Weights of a small transformer language model: 9 layers, learned positions.
Each number is 128 + 24 x the weight over its row's rms, rounded and kept within 0 to 255. Layers, rows and columns count from 0. Numbers have three digits each. The size before them is the row's rms in percent of the matrix's.

# v: layer 5 attention value, 192x192, rms 0.14, rows 158-191, columns 0-95
# o: layer 5 attention output (transposed), 192x192, rms 0.514, rows 158-191, columns 0-95
# up: layer 5 MLP up, 768x192, rms 0.193, rows 0-34, columns 0-95
# down: layer 5 MLP down (transposed), 768x192, rms 0.203, rows 0-34, columns 0-95
v158 099:085126100125152134192141109128121118140093128137140166096110129107130115115120147136148160114091110121119144155128141139136121123092096113146158110125108110149136101166157192118121170135119134115140124089125112149149149111142170107117096122130138108134127112103178142121142106130130142158
o158 092:132143111152162123126119072114131130107162104132125079090168157139146133099121100108112131083117155162171122094117133142112155172105160127114100132087084105123157119131139119121118075167108159173106118116115128111154132127126077169130148150140114164105103088118109104112125148139111136123
v159 102:123117140151146108142159155169157087123109151142144151100141145108122138090124143122132140172125136095106149142119147101144116122111157115096106159150086163162149151155181143152174115160098156123132111145126152111058120143136102153156100170137148070114108144149155134150139100120100100143
o159 090:087109124070117141131119110119109173184120099133105110167143118129123119120111129160136157099122094154133118086112173150117138130125143145166171153109154102123109115129108149144169134078155136129110140091111132167146128170147158165142151095129111093084164108153112141105159114148129121117
v160 104:127114108131138129116118095106099097072145155118129153189156150152136155091088117121111153154119160119157106119123112190159109118153099139150118154104151126110110111145131098189100163141120118127153091114105156113132127117123136120121171125124136139152103071180101116115098051067112115102
o160 091:109126162125134110120143156088123142181132135087089145149111105107182117135131155097148132135108104144123088101126150089121124128127162124113122116144123126165137143120126159163139116121113124131097150161108147120134162137144098136083100122144107163078143158135123113164147186173151111095
v161 108:104116141147103127149172126177162126205151108119127112142125128096123121132105127154145148098186113099205115092141141145127087161098116088118147106097140124133130106135115088126134114140118125099148150138103117119118116148167124137133146082128098135136132148143115140117156088105111129133
o161 097:137137111129136164088113159094128134109137136104122150136082174111107115153125152136113108103101111135098135121121104085134182096138127142128125171164136174124198119142153149149117125098159104135064134124139176145119110115169120116113093116146132159143100144109164134128109149116153151088
v162 099:125151131152090098126126106120134120146177096106122134157127140143117115163096142134143168156133136142142112108168163144108136092126139114155179118114139114133146146147098204134139159157179177171124122122106146146137145125122134096158117131121136128139139108173081122166173124103094115079
o162 092:123167120101121117153108141078124125096113211107110133148108135137165118080173147171137134126147089156117142124131103131141139106158110123116098167140100136129164115120130122166110107159102091134105107163114129100119137149133153083138152104086123161115114163100104104135118081113158158115
v163 101:087108159131109148101132130107153081126110092144113144137103127133110115094159156175139200124136169117157152130115103092120165079154123162127115166150146134122140094159139141116137155144101121140125139058102128136128156097142153061103149163117122101137114091140116084160134073111131118128
o163 095:128190126121205095103121148128113154117128110108078109149131148123168120096082114119148102104137050104146112071112156130130121128142127100142119147107143128153114174114159156144118117136135140125110117157136134111131120175160159146126124119132140118128100146137121128171110140161148108114
v164 095:162080149136085153080166162118162178173114119145120106117164127116109146140100145126126139139123110104110141125146118122116152174086128105167099108151187106146100134126117142138136131082120076150172126107117176086113110126128120110134155128146136138125119105133155100126155170136115134146
o164 098:134123109165172136093075106134098137139141118094121085094123127116132124132107096111147120117139157132136121152104075168121142131136122124130146114109137154118161127111123091098147195182091151153083142138121115121186107135144142112142114142139100136169100116138147135127111120103074144125
v165 099:128140134164133120161103141136120058142138143128143146130168091095158122102131151191150171111158116135139145119123130089130129131138134130130168104118160153105138105158146150134158114109109142128137132142141146113132154145112118148117105135154140136086127127119125088129135146151103179128
o165 085:130097118110115074124131153130118161140098131118104094139127197141129102100097115113132123088158090167154126181148127135130152076137173136092151164099106102137135126132124127106143129158177129123111098159114135154086079131125129092139157134079180133164114169130123134111158116147167103141
v166 110:124105125165089128146106149133148121129079114140117141101142152133140114094131160107132125064109136142130130183130122095149161169112186168125070167102137102120133100123102108162187111127165154110109109129122133107130106122145153159106139130140082128125191110100127125125140108133154117173
o166 105:113110138174170108140078126135139151116168134116112117132094100121131157153124114117108112099136122095120128105085138117129124119116128130121166101142109123142143102140151159123100229150076109117117132073132136156144137119141129137137126122133106160152147153101128141120146154092106121097
v167 108:147144118137159146133102124153146140131140138115153091131109135118155130112110160164140150116078158112115127172131163121102107178107116141119103127131169086141114142084128116096122117115124117091165119154133203095135110140110111145135126123149116138086141112131125133126092100161112106172
o167 096:102092139129109130101168103111133091129177093099169109129126115146090112161154092139125096111122111099139088158110127135110162133197162146158125121102096124106113140071137111135143130163103120140152120139097131136139108076157137121108126104133126140117135149146129094122105150137111126153
v168 100:131122163148140116087158140115108120133136129133165137145145117147184109121149107185144128111106131123075142105095134107098168161131123138124093085136153106097098142100145097163152131142103143134150105095070124099152096125105148098090139137155109110170176093128123133097077143169127100123
o168 093:117122104113149131106145117128110122106158145090101168122130169114089157142130143090124107115148134123149137126164121159138077140139127105149164151142114104120130134130105137106073142108124072080088182135151136115134155103175164143184060154130106125122059155143125143157106130090163140130
v169 106:139128124123123119142178165140117083117068130144102115161157128128132105106119131146108153146127141130145103090118123115151130130139112082080120120125142137131131113132125151176152114141145134145120138190124129143089094116109132046142142091116147114149165117128094140136140095134086159143
o169 096:119131145152093128104133089112156130141135127104085148124096117140120182101119114095143121121125098100123097136153168101163148127118117111170121102130125175175137100142132130128144150092122134108125104111112161124147161133133129138080131132096098127058139132133144133129128069155190133117
v170 112:103148117128129131112138129100189122089133136137139091099105151131153129128099127130117103147130127118173116108100089085129122127141166135122080166116136095095143153109073125107132125123115136161114090182145079146140126132116120149146123100164097118080153144123145139136161121069141112109
o170 101:127140151123098136135160121122100128093147107141158117074102095118147136132161134114124121128117118178087144148113141119124137132096100122121136111146109166120101183165116137119145117053137094150155130134175147105131160157145125117130149109126160141179150124147132141155097142163157135129
v171 100:141099109151129118165102106096147124144102101145109162114133147160077082136127145113085080124124118104147112099132181082134131084099121112191157142134102186116130118154127128159121138064089145148107158115175128127132092111113121128119092114128119126141096135137107114140165115096125099078
o171 085:097146167106154137099131144133116134137127128098140157099121097140102117148181135119098134104122130141080137111140152166140084150113132140105099132132128141117118105115146132164141126188111135127107094127097095122154127169133120099153145157140144175131162145089186111135182120116152144140
v172 100:163150113130137139127155090100124134081154122135098135149091141142111140127166096124136134180143142151111129141129124128118123125151089183147128121121119125127119088121183108109107117141118143153178113192109156126128143139128098157133111107109105144129141123095144118181091108139094100134
o172 093:074087126119101119131155133139135134125075136140169125096132134139170086112117189152105123123179144159147124119116080140091160124122115147126124150152179104157135120109113178146149146087101163146161119150080137122134134093146109162089164144136123121125160127151140102064154156158154158120
v173 100:132161085123099112131089087119107128132134184134136125155145099151099118111158121108126126121133085094122115150104112188073062161108146174114096111139109152154122151129132115119130178152123112110133115099117116143134106099134130143129150110114105141140123145097074116146125165124120127128
o173 100:128124117133147134113176172159137104148137118153164109112100144178135158140141127119143144123095151108115147152155147089102147120137121160096133127139146097084142112068151148162090148055131131140134129141108124146125125114137137159119133130147100083156094107165169135120109085136132154162
v174 104:113135165112122111138104117128136153075091113162101112123094161135177105149184146142143121113135147097143171110119156129175140171117167142149083124156085101122126110120152173118170138122093098121147143125106142130172137128143123125103157120109142139117153096145153130077128108124126123120
o174 099:102158126146157151107112136117138130157119132108120120103159127150110170111094130132107103117140098133104090149113110146173127108129102091127154127109196137145163134104130158143118111157133129126106118055101093137158130076117129115140106101140101116138128132148116142128092159117140117144
v175 099:128141134153164101137102109140101171112127101099126124117123118151077137134095107135089128181110131120082134155149131137173123127121133176166118158164120129100126107107131098184140156124119149147151119147118150101120109149072125159158127109131137129127127139141097094154126119185113158131
o175 089:124087159094118155175136132105114102140118119143168142121130100128148148139158130135156088123148184110153112075176131133084141121139084065135154103117120128140128144085107119126114099197136105122107131127119123117166097126160117093139125114128145120178141138160146168090127122101117087122
v176 108:123106135101128175133125117163105135161119107121087091121138152113123122153091134129050125137102168131161123116132114142145124160141153092082124112135151077135116152097152119137129199140121090145133142122108145112130145138104192154128147112126122083127083114138179121115131124119151098151
o176 102:113123134149134118091141112043142140119132178105095141136127102130125140172141115154170079112153111143130159149135141129130141139128104146140137117118125155082117127160118135097138062104128153068167129110179115107152144088143118135106100154153102110137119139116138121116104155110149139063
v177 102:129123064106144124100133141136103137114116121115126159118121101102170096100179118106130120144095065120125122114125120158091147155140146111085117102105150129133162125112136109141131155148135135108110083127112123098132128153128178146136171158150139118075138105131118137117116139138139109116
o177 088:147114169112115120179142123155151123114143117137138114106146163130129145100142084118091123130144150118128167157093143122162119163107117141106137105132112101137111162133136169117102138071121136106147130160153104111124130102132098175130133122069118110127171096130147120125131125117160143164
v178 107:152199160100136125116135104100142127167144109135130169148128148120152125128149131137132171128096132136136063122146122140119156126100111103115132105113117126145161137078116166113129142130120116113139129104083129131166110148126147167168104153094096131093147145134142145081111108084139102145
o178 093:085097098104112176114120102124161137074066131107134113116124105130149131103072094134117101109142143113128159183117099104138126147136127088123134112125120122127116099142129115154099128142125136149095117116091114123154189103118132109147065114162114149132113142142139116192131156149147133096
v179 109:119126119169099141119140132106078151140108174103144116085145126144099102171098146112167129159146141137129140146147094140150147124126180093130122105135104119122159125130103136124112131104122146104169100151098120122135117132111163170088123115172123142133158133112146162146126134123113153098
o179 095:117087122100148113152116135126121101117139086122150146178141136135171159092142104123138156117142154142125161176151117129089141143127085138091111162105105095137119155107129110118129117151136096177132124118176124137141132129133136163174130117104121134135138095080144148132145095134094121108
v180 106:096104123121152172120168094159135168147174098153107101146176110142120117120127119124110112116149100120098129122136124149096095109140120145115085126179138114132136137137151109115158141126111124124086083137091126088149136101137139120120145124068100087128144105119139179127135124142124151120
o180 096:121151097160104099125155126110152101166140133089078178082093094143171164158134123128127153152117143134114129103133154101145149119163132131137154141138154089144062143143127125120095158138153137147141114103163132169144146110129101135151128173165120184121111106117112135141063086110099127125
v181 109:108138122125117114123090132110129160145176163158153119084131121149168147144140112087128119142128112105108100153153099153102125132092128128154119125121098159118126185140113153136160132148125156119134113148108124109123166113148101094111110147134162102137148101157088114091109144156082107113
o181 099:177125095084134107133101155145094114138112113132116109120132096119118131094161176125157172137082135142150150117148118143139117136130136120133118170115102135130147114075117118162090170066130115117091152126138135130125153142137131137135125111127094158110089119127123104160127116107111156115
v182 103:120131127157149120116107104136122159123125145096108094142181148089134128122147149117141170144155111128141115159136091114154125137146172135133110111154121157124112109124128150119139127118130147129088141148105125140111096163085136123116099145146159114092110187133157121148086130092110114127
o182 092:138132080139063178148115109135110114159098107092138122119082119126126086125069090141164121127105108117189165153106176103131167117124141113103146160130144151113108186114106138100180125098144103155147123082145150104135107154146121129141124108138112173127145121129133130106164151126140139116
v183 103:125085080147154130106101106162135123092113127086167159141116170104123132113109132151127114135127152127164140134120124133133146172096112154131108153166101134093151116132151130119136156133066130127105125114130155125165148167087111155106116131139114126086097112127138133137117143144158093103
o183 095:105144136121135120181155110098122157175130080103132119134148128146109096094146073122131153132092153127129137120122111094129141150127107113093105102183167134165100102109144147121120073110154126166132119094123100137173092129144099113158139163102155102133080114136120099105139126121109108106
v184 105:121148129115101133126150101140105139120115160133114150122152101188142117118116114110132101109172132120157121145103144147134124148157115126064085089115179131156141101112113161103110133091125113133154131147125122133113113107142131109133107118171121143126109125143185100158116114152127124144
o184 091:099104122176136116115132056146111113094130121130168131137142126122138116122105091098165133121115110137120168159131139142133167141124158145148148157150147106109133124092127074129153158074157166100110093147119126129162132158137131158130124147135096139128167153139151142134137146111092101131
v185 103:098114109143139081127122120175137139133139171137075111071127123118103122139102127141161123120123124124125117145158099194141137136137170122137116135127128099092129190175098165127081128093139131144138167080166122112104128102135109116133138103143168121115132144152109158121072145109127134152
o185 089:162139098146105124128148127115119134152128108155165063109169089144147151088109147130123142137141146108067138134123125100148148143149108156113174152157148100108070135088126118083147187114141098176108112104103147166118141141126103148151135151121105095111117106126117158114161163134130133146
v186 105:168092140152132111132135121138136147133110139122118176129125126106125149117150132152144102138146082159113169139141116116099128092101100103135146104149119111142113105118089106123156099124112090119136128103143132160155181105132124090166145113090092115144159140150119117125178106101094158135
o186 089:132163085101107160079140119149141117101111111136111119095144141150162112111113135129128152118106141154135115106107113089120120145124165100158163148117124144124115094180172162098136184158102129160109151167095108113117118122115124119106113148108110161119113148105163140126137110138158109100
v187 103:110111118135121137140131110127149116163136140109154090153098113129137130149148154127111115104105115119132139134116153116132172111087109097151148159132120153139119151110149128128165191160107154138164156141140129130105177158086137080158147108093106109145108100096146107143164128082128146090
o187 088:156175161090124104129082126116132124112097132121093139145164154145094144155142148130100117093130103153145132105106145098141137139128114114076104128119105175160149088159121086121134087175094142141107120147139132103097127121140138126162178140146110150129108144148145143144120109097101099134
v188 090:090149137113135128111113145112100124112117116133136145090169157131095091120134141151115142091137173123138130127148136129114141116116140134088170088095102104163125132156158123171119120104143127145101107145108103153132128102159114142095170181117149133124112099106100129134132125138097114089
o188 088:164079140179172134152152097096189153146183143110123132119120100138142107088131136115132134106113119082134117133124115129152140156128075100131084146141168186148124134109116151138134114162084104105101094084177113106129138146138165079121109101146097128132164152130124078120138184187111158132
v189 098:102166150076142140122156126120126135149106125111121132176120112132133154136173133104127170164140128111149105107149137122137170110126100123118165117108149143134113130072167148102109119139114130124095088097108118137171138115173141080126124136137123206118086150116064096161101122144118106104
o189 087:131115108146163204114090135129116153107140120085106130133125138141156116104090149139160107159159105119170105108114104159095123169078117145144083161148142108146183117170138120146121127146111134118135144104145133103130093087133135118093127089091109130128092114146120113144174118110140140143
v190 110:172134105106143100166147174107139164119138167159138079115075126146109146148113129138091134142154140121146076130129075111145101107149121114148086170158108156125151156140135106129122129095122128114157134088168107147121137076113132127141131159166088162088113107128165173093117110107091122109
o190 096:098138147116146147108144127133147095126142108131143170088200094125140125128149140116150119120112115137066163137119131156124141153168129104089140091103108107141083128147118117125122131141130061208113127178166110098136148130118125139124119080115127122152147121118126134143106116126155145111
v191 095:113114112171119108090102113153192160096114078122081117108131160101160163154121137135148162103100132097177157152107118131065133152165138103122119109079145101109159130137127120121161124128099150138166110150159139111110169101155109131105133146124149098111149107135131131115111103124134166116
o191 085:158120123136106128151136152103114094143125107124164091138108083169113115088141140156144133101104149135134097127111106152137098070130162139127136121172105150128126091081116118120118098092109141130137100141154133104157110128144148141111078099127117151142134133138150071121073134164133115148
up0 104:146087135126108118102155126116102148131170126162075093137120135097136165128153107142125097143124138160146097149140095122157109137149121075152175133150127148138122106121143146099101169168141111103144111088113147121161149150114120128139132140102109124089107144169142144127112081119143156160
down0 100:181126119117126131126146121148155118136122100132095147154102113115125119133066152131135109133168113122107119147141104095123126136148128156126170140119150167095129131161133128177115155136138094168163096120117129098136131124160088158127141117180118128081115096149127137123098076160113170135
up1 104:131102117142110132124123126148130154082128106103127144141137109122130119146111110100139130135130188118132100114112137163134173199185148070148108101119093100129141156073127107108123140130087148119167089142103105166074124129128158133148153171137149121081138094158156109100136142104107133164
down1 109:123158160121099119118143121141161135097126124086129136106100139116164155140141103128138120126114143181140125130136131076117147085136102143138149144130106156150130142063133155131064122131143178126109125113131100104117174140105138161146102149138112107101096146136119139174121167119153117093
up2 108:082127158112127085089125111182084106106126147131138110099106149110125118084099113146151170141116108122124116097110129137137129125091137087102125129111171117106137132105125139136114087138132114119161108102125184153138114070143149111105076171152147106155152153101138150125145127130168180113
down2 109:140118116097142142128085110093160087155105144125129121127124121148154130149108163083107148136160138099136121101142147146154119149114136108138122134137087148113171119172091132149120112153127147140171109112129152159085162151116132116104179134113162083106103122123148121103157145135163119159
up3 098:108156140126111121117096123124076148124141144132084127136108107098115107124147049090136088093119163132133148097118148143154120130118155125145109156142135106120148138136121114129097143062167144116153125105127078147119113159108139145094130134128155142161102113096135151118129137170091120153
down3 107:134124120170135125111137136149116109121115115122134121140150098142101142159134129146122144152128105122104065127132083104108108136125097128126082148125130144136150143096135137104114055101098128121120098123143170135133142118127097083120131143173129098094176156124150096155144097110155130094
up4 107:098114138140136135123143107160110142126146092162101087146132133108134129082121102159078124139112169165108114157133148118157154112132094132154112165188135143121148200118122110109133089115133149112164119122133167136110139099110150118131111094118103100094166122115162103147111128138128126120
down4 118:121147109107161161131135103133117125131092134122113126102153140114101128145098193114109109099133136083167114101119147134096145134129118130124172156082148152104190124128126124151168094151144135126127110152122109123141132087076098128129150179084118176119147112101151121116087124160124153109
up5 105:109125157133125144123140124119149137141177146125113146153178147132111152077127159179085157133142113135126085151066061138077141097158129108150116118134146079191131140123142138093126093096124123148128088089131124132145123113132189172145115160124144135141129138116122156115116123167122135131
down5 101:103159126110164130137130093085130134102109126123093124126142108083153131149152099164129146117124107132132105117137089091133103137165112124111127126120093123123096125114112139168152125140121115144108154120137124145133144144162094133164166128167109129083117168113107115131128129121087153117
up6 101:130072125093141103115101123131142111106115114131143105139080130119117130113112116138179145117149131145129135129090112149184121123117137099106112090167184128103141148123160138179151121144118139124145124084145150135118134112100141105109132166109132141093163097152110120139190086133149166115
down6 110:156133103138132091104114142108089124150099134105140124159122137153122138068143125057098157147085165117149149151152176174128125116113124118151116147096128188138133166084133110130176113136128129130083098120103107095153138139127135114112145120129141152138105120127132123120148172077117146146
up7 097:141127090159099117150143166137120121143112108140152112107138135100085138116116146121052111140095136122166106147109126147126125095122120111113137109118106089110078116123163130116149137154183132149128149134075112119150117142126122121159184121097143119128109164160111167184118168143126106118
down7 094:141131151142135113128106108132161108122157117153079104129109125135106078127163111127118125110104077138172092136137158091129166121092093119145132167154079109124117122173135111076158144106119137087152123105145155122165086121131155155149135141137120113148120136128166137146125131135146133104
up8 096:146149126114098097138111123135086136146133140154190132108088105118141145191130124141101140081169089131159111107088116115093144105114161108152134139116121157163121087110196128146142112093123100142134117115143129156100156162175123121165107088100114124157147121124137188145159103132099109097
down8 089:100130115132136142150124113125158095118112135161133104143135149150131130134124155087116156130068159090137111132105123142166144151119104126127109147170127122139104171104154092132149141108095116134146145105131125120130107129069106104087167144147091103136120096118140094132114124161144151136
up9 094:058167116118161108180129191152088110107140145152119127127158114106083131157106162125131114126140141125100152081118173140124120139122158136090099125139110130135158151075162104176113142149155130120119124144153154147132113119153144109084145090121129096150101117108137134140090132106168127128
down9 093:149108087109087110102141121120131113155108157111130064184119094170126138134120125154113128136160088151136163113127138112127144144135168159122148118131077109141136161179141149115128116140128119142142149119103104123096094090128122127113093076153158134124132101111146134126113121168117112121
up10 092:132146126145126125161114123097120118112126143123156137088153112152123153119116125158132087095117151179143142106158159097130144136092092177144107122092111189138114110106157122144167132130142170089118147140150138116133132101104131117082154169100106133120123136113113136138120100102130133058
down10 092:102125177129122150098156139097132139077140066131155116121130129120117132117141122130138122133141169142121121146086053099152085115121154125122086138093136171137095128123148113150158104135158112105136109128121152196101137159106139144118117169167189095134138162151132111179149154141088145119
up11 109:137100117115130108098149104130116094147115185141102133125111126109134133082135095096109119119141135137107083092134146081172152181099152151135145150127144124144087155148125137100167120136136117138110102083143138120091116117139110150156182154130098144104117150107139183103098145125160140132
down11 115:103105152136116084135119128112130181116147153144185118146094084161118135128122141098135116095129119161122077136085155101129140125097143138135127086129177166145161169156110142120173064108156084119155094143150103133139088122131096147134131126146115151111157142115119122171095116150138112140
up12 098:137095114120169097136122115155109166157139137121155161132139134133117108174100122151139161109171066121149125129115156101071133162131140130122104130171149126128134120148163134095106112119159149110165121100100096145137134146097121063119106161180131126152141127148106149115116136102130194168
down12 101:155137176136135142100112084107179138142156076105164163126168115107117113140112117142124124136139118112121120124115120127122106192126131158164120107114147121133108121188156176155161114105115126154114125122117153096143123166087141163141098112105150129136083148136127124128162120115122116212
up13 109:084166123147120100127166127144133169141130135146080105158165136110124152136086140139160151136119116111128107105134098111066139186098138147124166114120119060147155124107131134130161105119131101184114105137134127170117085150140140149117143143140152182127145113136110110109125110162124185162
down13 113:155102136156129154134172121142110125115094108130088091134117147095126118154151125142167120136137090125123123114132103123095143151127092116161126143125102076161095112138130155103162126136115147123162127138131116127137096130174112126100108144131106133128127081131114133108134115071137145114
up14 104:077133105129163130099124119164134120124094113153152149143147107179133125123116098145116098146138136087125107107104161160114064131129151101130098133114102128117138115131117113130130130134134131136134165136124128118107183138141159137203143145136097148096110115134140138114119115139122166149
down14 106:143169147083115117170126146109119146148147108121139127090129078129124154117147176081118151153119160193136153170154117124158156090129139159107151157123117142106137137154135164127097136119144156129077139155150087107105146128109119123161093127141123131123109098125129116148126158152134117121
up15 103:123132126118138135130129140159080133104133138106058107117106159113142112162090078156136083153098130141103159112120142124127120081149112113148109106158161102114124072123145100142131172121168140160117150129088111140141138147122129109107095184115098125138164092140126131128140110122126172136
down15 109:162107129112134202136131116133083150129139110105097130116160110149077120171170120098121156129158123139165128124126148148115117167115146138124123158143114131155158116136083101135114139114121132155135072151128122126135110115083113096136155101187134152117114121109118176130132100126095128100
up16 099:085130157098090121114086119147124168142105138147113100112122131142134075143164113136121110117134122116134140090133094112109097136072144111161150132129089117124128085122119135105101115116133126129159114137140132146091190142106136150125116145151095143133187094157107150104165162137167167160
down16 094:145108156128127094113139130118108165126123119160121157105138108113092163178155126118131105153155128135115126088141145106155125064155130116129122152123119160174138121137119138140079126098136154149150123111123107112151146138120106118151120150133151155131103142159104074081128154107167145166
up17 107:099141111106125130131154099133121100101162134107169130130116139140094126133103146125076114158149117103149093149105119147102139110147180094137134136144127145144154124130147125129113121157188107100156148139099074182110134133131132112117173154113088137092130146074159127103101113158143145109
down17 111:119130099136109160113145138128137147093116133118076132134117109186115128112109178098111111135148128119095137103156128137121125108091164142125130062095105128119117164097167123144173141094141146151106128106088154115132145104123144150124140153136133152094114108112079139160132154119155155090
up18 106:085130148142118107114107152135117073114136130111123137094113136129136139101142124145129137131105137133125082134114119140100114128102125133138105123160128122118122140087146112143069156140099083189164152081069095101138122130182111123166133117130130140142127127127139123135118135150136181096
down18 101:169161130099155051156151110138148150132078144118124123126117109157168100137123135153112122124145091152129133172130097081144132108164082152134133117147117115120096153126094075107150119156075112119128116170168173116119118120119131124135114152124124152155118120123111159110108155122145091074
up19 102:128128130142126117135149139116142162120172125169066129129151151178153130101124110139124139090128157090126100121131157132148108159117099120122133154089132129126156090111168157116145109136128098116143159145141106142138135082123128102149114167133134126122154119170120165073139155139202146115
down19 103:155123126102131105102127123112151132170122099156117089131104173161135146127134171113115122173153131112192148099116110137127108146118122109143148130076109120120109097096129165139132132129115120126112171152136076105138078131172137139137146141110134138135117143130055156123109105081140161127
up20 108:131081126127108105128105149120125129152122131149139137117116084108142110122136132130123155101140153156111117100150147126121161138125157119142099135159172145199111129114138146104098119139137105147124095066107068183132136095110141085151124119095096152130127115130131112136129169151132162117
down20 109:099096144144128097138115141142102141137039086114153109141095109135140164151167116189096136125094123137133107119155139117075108098121113125091148155069150115154123138125128092121112123107128155139120179132134150144143104150160109106108098132122177133115162137109162112160135113127156121127
up21 102:158127149159117149131124101136110150080125111110086155133126109131123115143103105122138136135117146114135109152103152154127188140120182146155124141140151112142149138109132080141096132120126155154156126103136186135136139129091162142068131134135088112141128119112106120113127136078146113129
down21 094:163129132096138124110119096105143125145119090127146146138125148128050128144141139142162128127151129136137156113142144119104141121130104149087107096129132166119108129114113120138138159113142144144127166161102099119117157093068151079129151123175129118095125127109094111129119090156091151209
up22 094:154149078120180143146140104157165128173100149131126119097146145059132161135122106106152157112111164134122149110107094122122139080183101082174164153094110090157150136097152136130191120138128111132083125133140130096157143095147123137137119118103130152130127127143140141137100133115115141141
down22 091:118103127135159139109142139120159076154100128111111133118148098091151099086177136130149155157122138139131155175128088183098110112118128123134158104135164131148131141128137145112131096154127102136126149120133144156119130105149078119101144094176160132109117121145117144134115104102105101128
up23 090:109098128164105122128144127181140124133112144128135102114135137154141163107115112146090101138119096137136165143108166134110138109159100115108108113125128168143039128154117113129144123104190157092174106137142099139143102151113128095133157148129096086110098147118149166144163144121130084185
down23 082:125108101133150145136120171111106143167154164103137117116146100157139116127130120143139136119110148133097085143124105121114113113149110108148139098127141100075178157112111150113107105087084087119151118117139157117139066111161134126158128095092159139161100146134158106124104149153121124117
up24 096:102133153133129132158132127099144154138126094152150125120144151151124127128107126105109099133106146175125128127123159117123159109156100140152103123190172147168139118161181154161132125165081138079125118111124115112126133094177119118087107156115118169141125163148104146123128146133087141132
down24 103:132140149128091120149103069120113114128179132129138135122166166147136148106106122107083119114161116162124129170074114114132107161119127135121132097146123115116130164110161153151134154108095141096117133146123148117120124142103099124166172099157131113096113153141071134130130121094168122079
up25 088:140115133161090104172141146084161129110149115155169129156097141084115164117144117149136162159060134126070156121145137126172115124155092139108117102140098102068137178128106147167161109118100123094139103115113097084150091182128104115117115126142096138143188121147127104149134137129144146102
down25 073:142146103148114125116118081121112116182137135161083130174165120147135129131105114103166136111146135131132121100145126132145160143138148138139134106168107150119107141134159136124114096135099157177175174093137109139132125107085118133105150142112120135118101154148134104098117127150076137116
up26 105:123151102126145127119113152163119063119177174149141142114121146128119153122078110156129137144150102118098124124085168122128145151139097157152145148137113152132160148104104117142114150121127149177123118142120160099154141138114094118133128102113109106098161140140095137112144103194126149155
down26 103:149121125168146128110126143135114181108090087136138092156116121117137151143115079163121120125068113132132112146142152093168078130131085136178126108074142143115165156131137100154151167125138120147151112118141155137125115127105085134106115128153132140104151077130086144115134141117095105106
up27 100:110138126133189153145149116162108146129169142117112136108110108151152121157135120155135118125152127166138124142121148131147100146120124102130146086181112098175124133128151104136196118131129129120135116131097172135121128114147138161161106087111119099133092093147148118136114107119135146119
down27 108:094129106108163124165169121129140090146145154178121124145136095082152134070119109156108135154126133099134147139148102129137117170151107165133125087154133128168100170143085140126080102136110113134077172071112132115180146117138142115126115137117142158144139128136147127097096081137170142144
up28 099:109121139105161113122132107148136136132085107154125140155139145069133158111135133135132112143105153087128108114097097103162125089104118169105102139121145171099123124148130174115144110127123135157132119135134128150125132121168097123113092173093161183105142124125147118112123114153126116114
down28 102:101153132129200077134107124129126122121122154147123154115154115141179106126100131175133081129137142119088117110126109143124122138145123129112110189124076116116084103126126078141110131100115134117146066130126109134163187161141149079123122097118138076107112128131102130078137158164156076097
up29 108:161124091195113103135134117102119102126157169128108148123139104153111126139129119132129146121067149116147105126119135121201103096146103118093146134093151159177093129142130111121146107129133116109144153112115129104095104097136117139145129100085115132097137139167132129106135095099101140111
down29 113:125149124050096160117132159137140143142128109174162144098159122145151136149123095139129130117135137155100135129112120150103118152146162133101110176155083128101117143105143121149158099160129108126153103135110133130146153134135133127136094127117114104142127094147076132106183106129139162097
up30 110:103116164115139122121150133092156149132139128123166092109118130101108152118145108135121145135128124114141083126090124144157163165113136105133148153127086109117123114132112139113174128113126154131128128137191106140142110133123152120162146154097139130162099138127086120156128097168112172085
down30 112:111115132126131183148119141120143129098128165139144114120113158139094091101129166099137110137163152135126136118132093124149141081100166122084162122111087094109120147128194115123119146145066150156130163114150148123109114108127122134141119131115134134125133116131130125132179124114100113133
up31 106:095149133137103133145131132127154131114111131094104177131116123122142133127118112136141128174126167130100136157105129132119138095143146132122146128163121081135087095121137101192150136101150100138134123115146105148159106154128099119155133125116119121131127086169126078123173163114085107192
down31 117:135096140151144117126149199083131149111153112088129166105163188068048133105146135115135130109155149130108151148144117122127130130113136099167132139173116109153154126135123183102150119144153133131136150108148137128120125095106134122120134153139166118132111098122120171108142118141117113175
up32 098:111154115126111128122149047126094075149164129149133102168143146113127194094133160122112156151094138129126135142174132153086119161171154149136148103117156128131135119130112130129143106133155136178107111116094142124122136108146157138142149120113133134100081206105132134163135129108092113146
down32 112:213157105122205116147152128162139133113127108136112079171128128120119150124116127145160149145170098141113141150141144118102131102135142134147120094121124093122172123120144140123113144114154172086124124084102153157127106124114143091146163122137125113131121130111082165132118125103101118074
up33 102:150142110094129124132132106128148115116124111094145164106083157101158093069169089130137113114112156132125121153148087116143128136146176125140092115165136086093116116124167136115153131114130110151113126127177123145152104134077114136150173149102113107123139127185113135145135138129133119124
down33 101:088149153154111114144091117124115117136133113119100180111134171144095074093138163086153130139159115161120122075087141126143133126143091096109112112135104140124129129141150218156177091137114100151142129160148147136131094131128104144148107146125078120156145132167092119148097163104141115164
up34 104:131151131120155145175121118114170123101118100123148119114097092170101142132090095103110145152166136106104137142139095111142167170125137135114154115129133118131127117180137074190146139111147122132137143130136103149139121129122126151103140117116177133147145132135141114094128115124132156155
down34 101:145078135126126154125133153139136121068098105117126135104125131176143095145126157138123105120082162146136166149119109120128101107169180146163125119123144108157116094151115125109133114131155157105161186091154141130123149087145122128112142138121095105107122129135096093121133098122129110141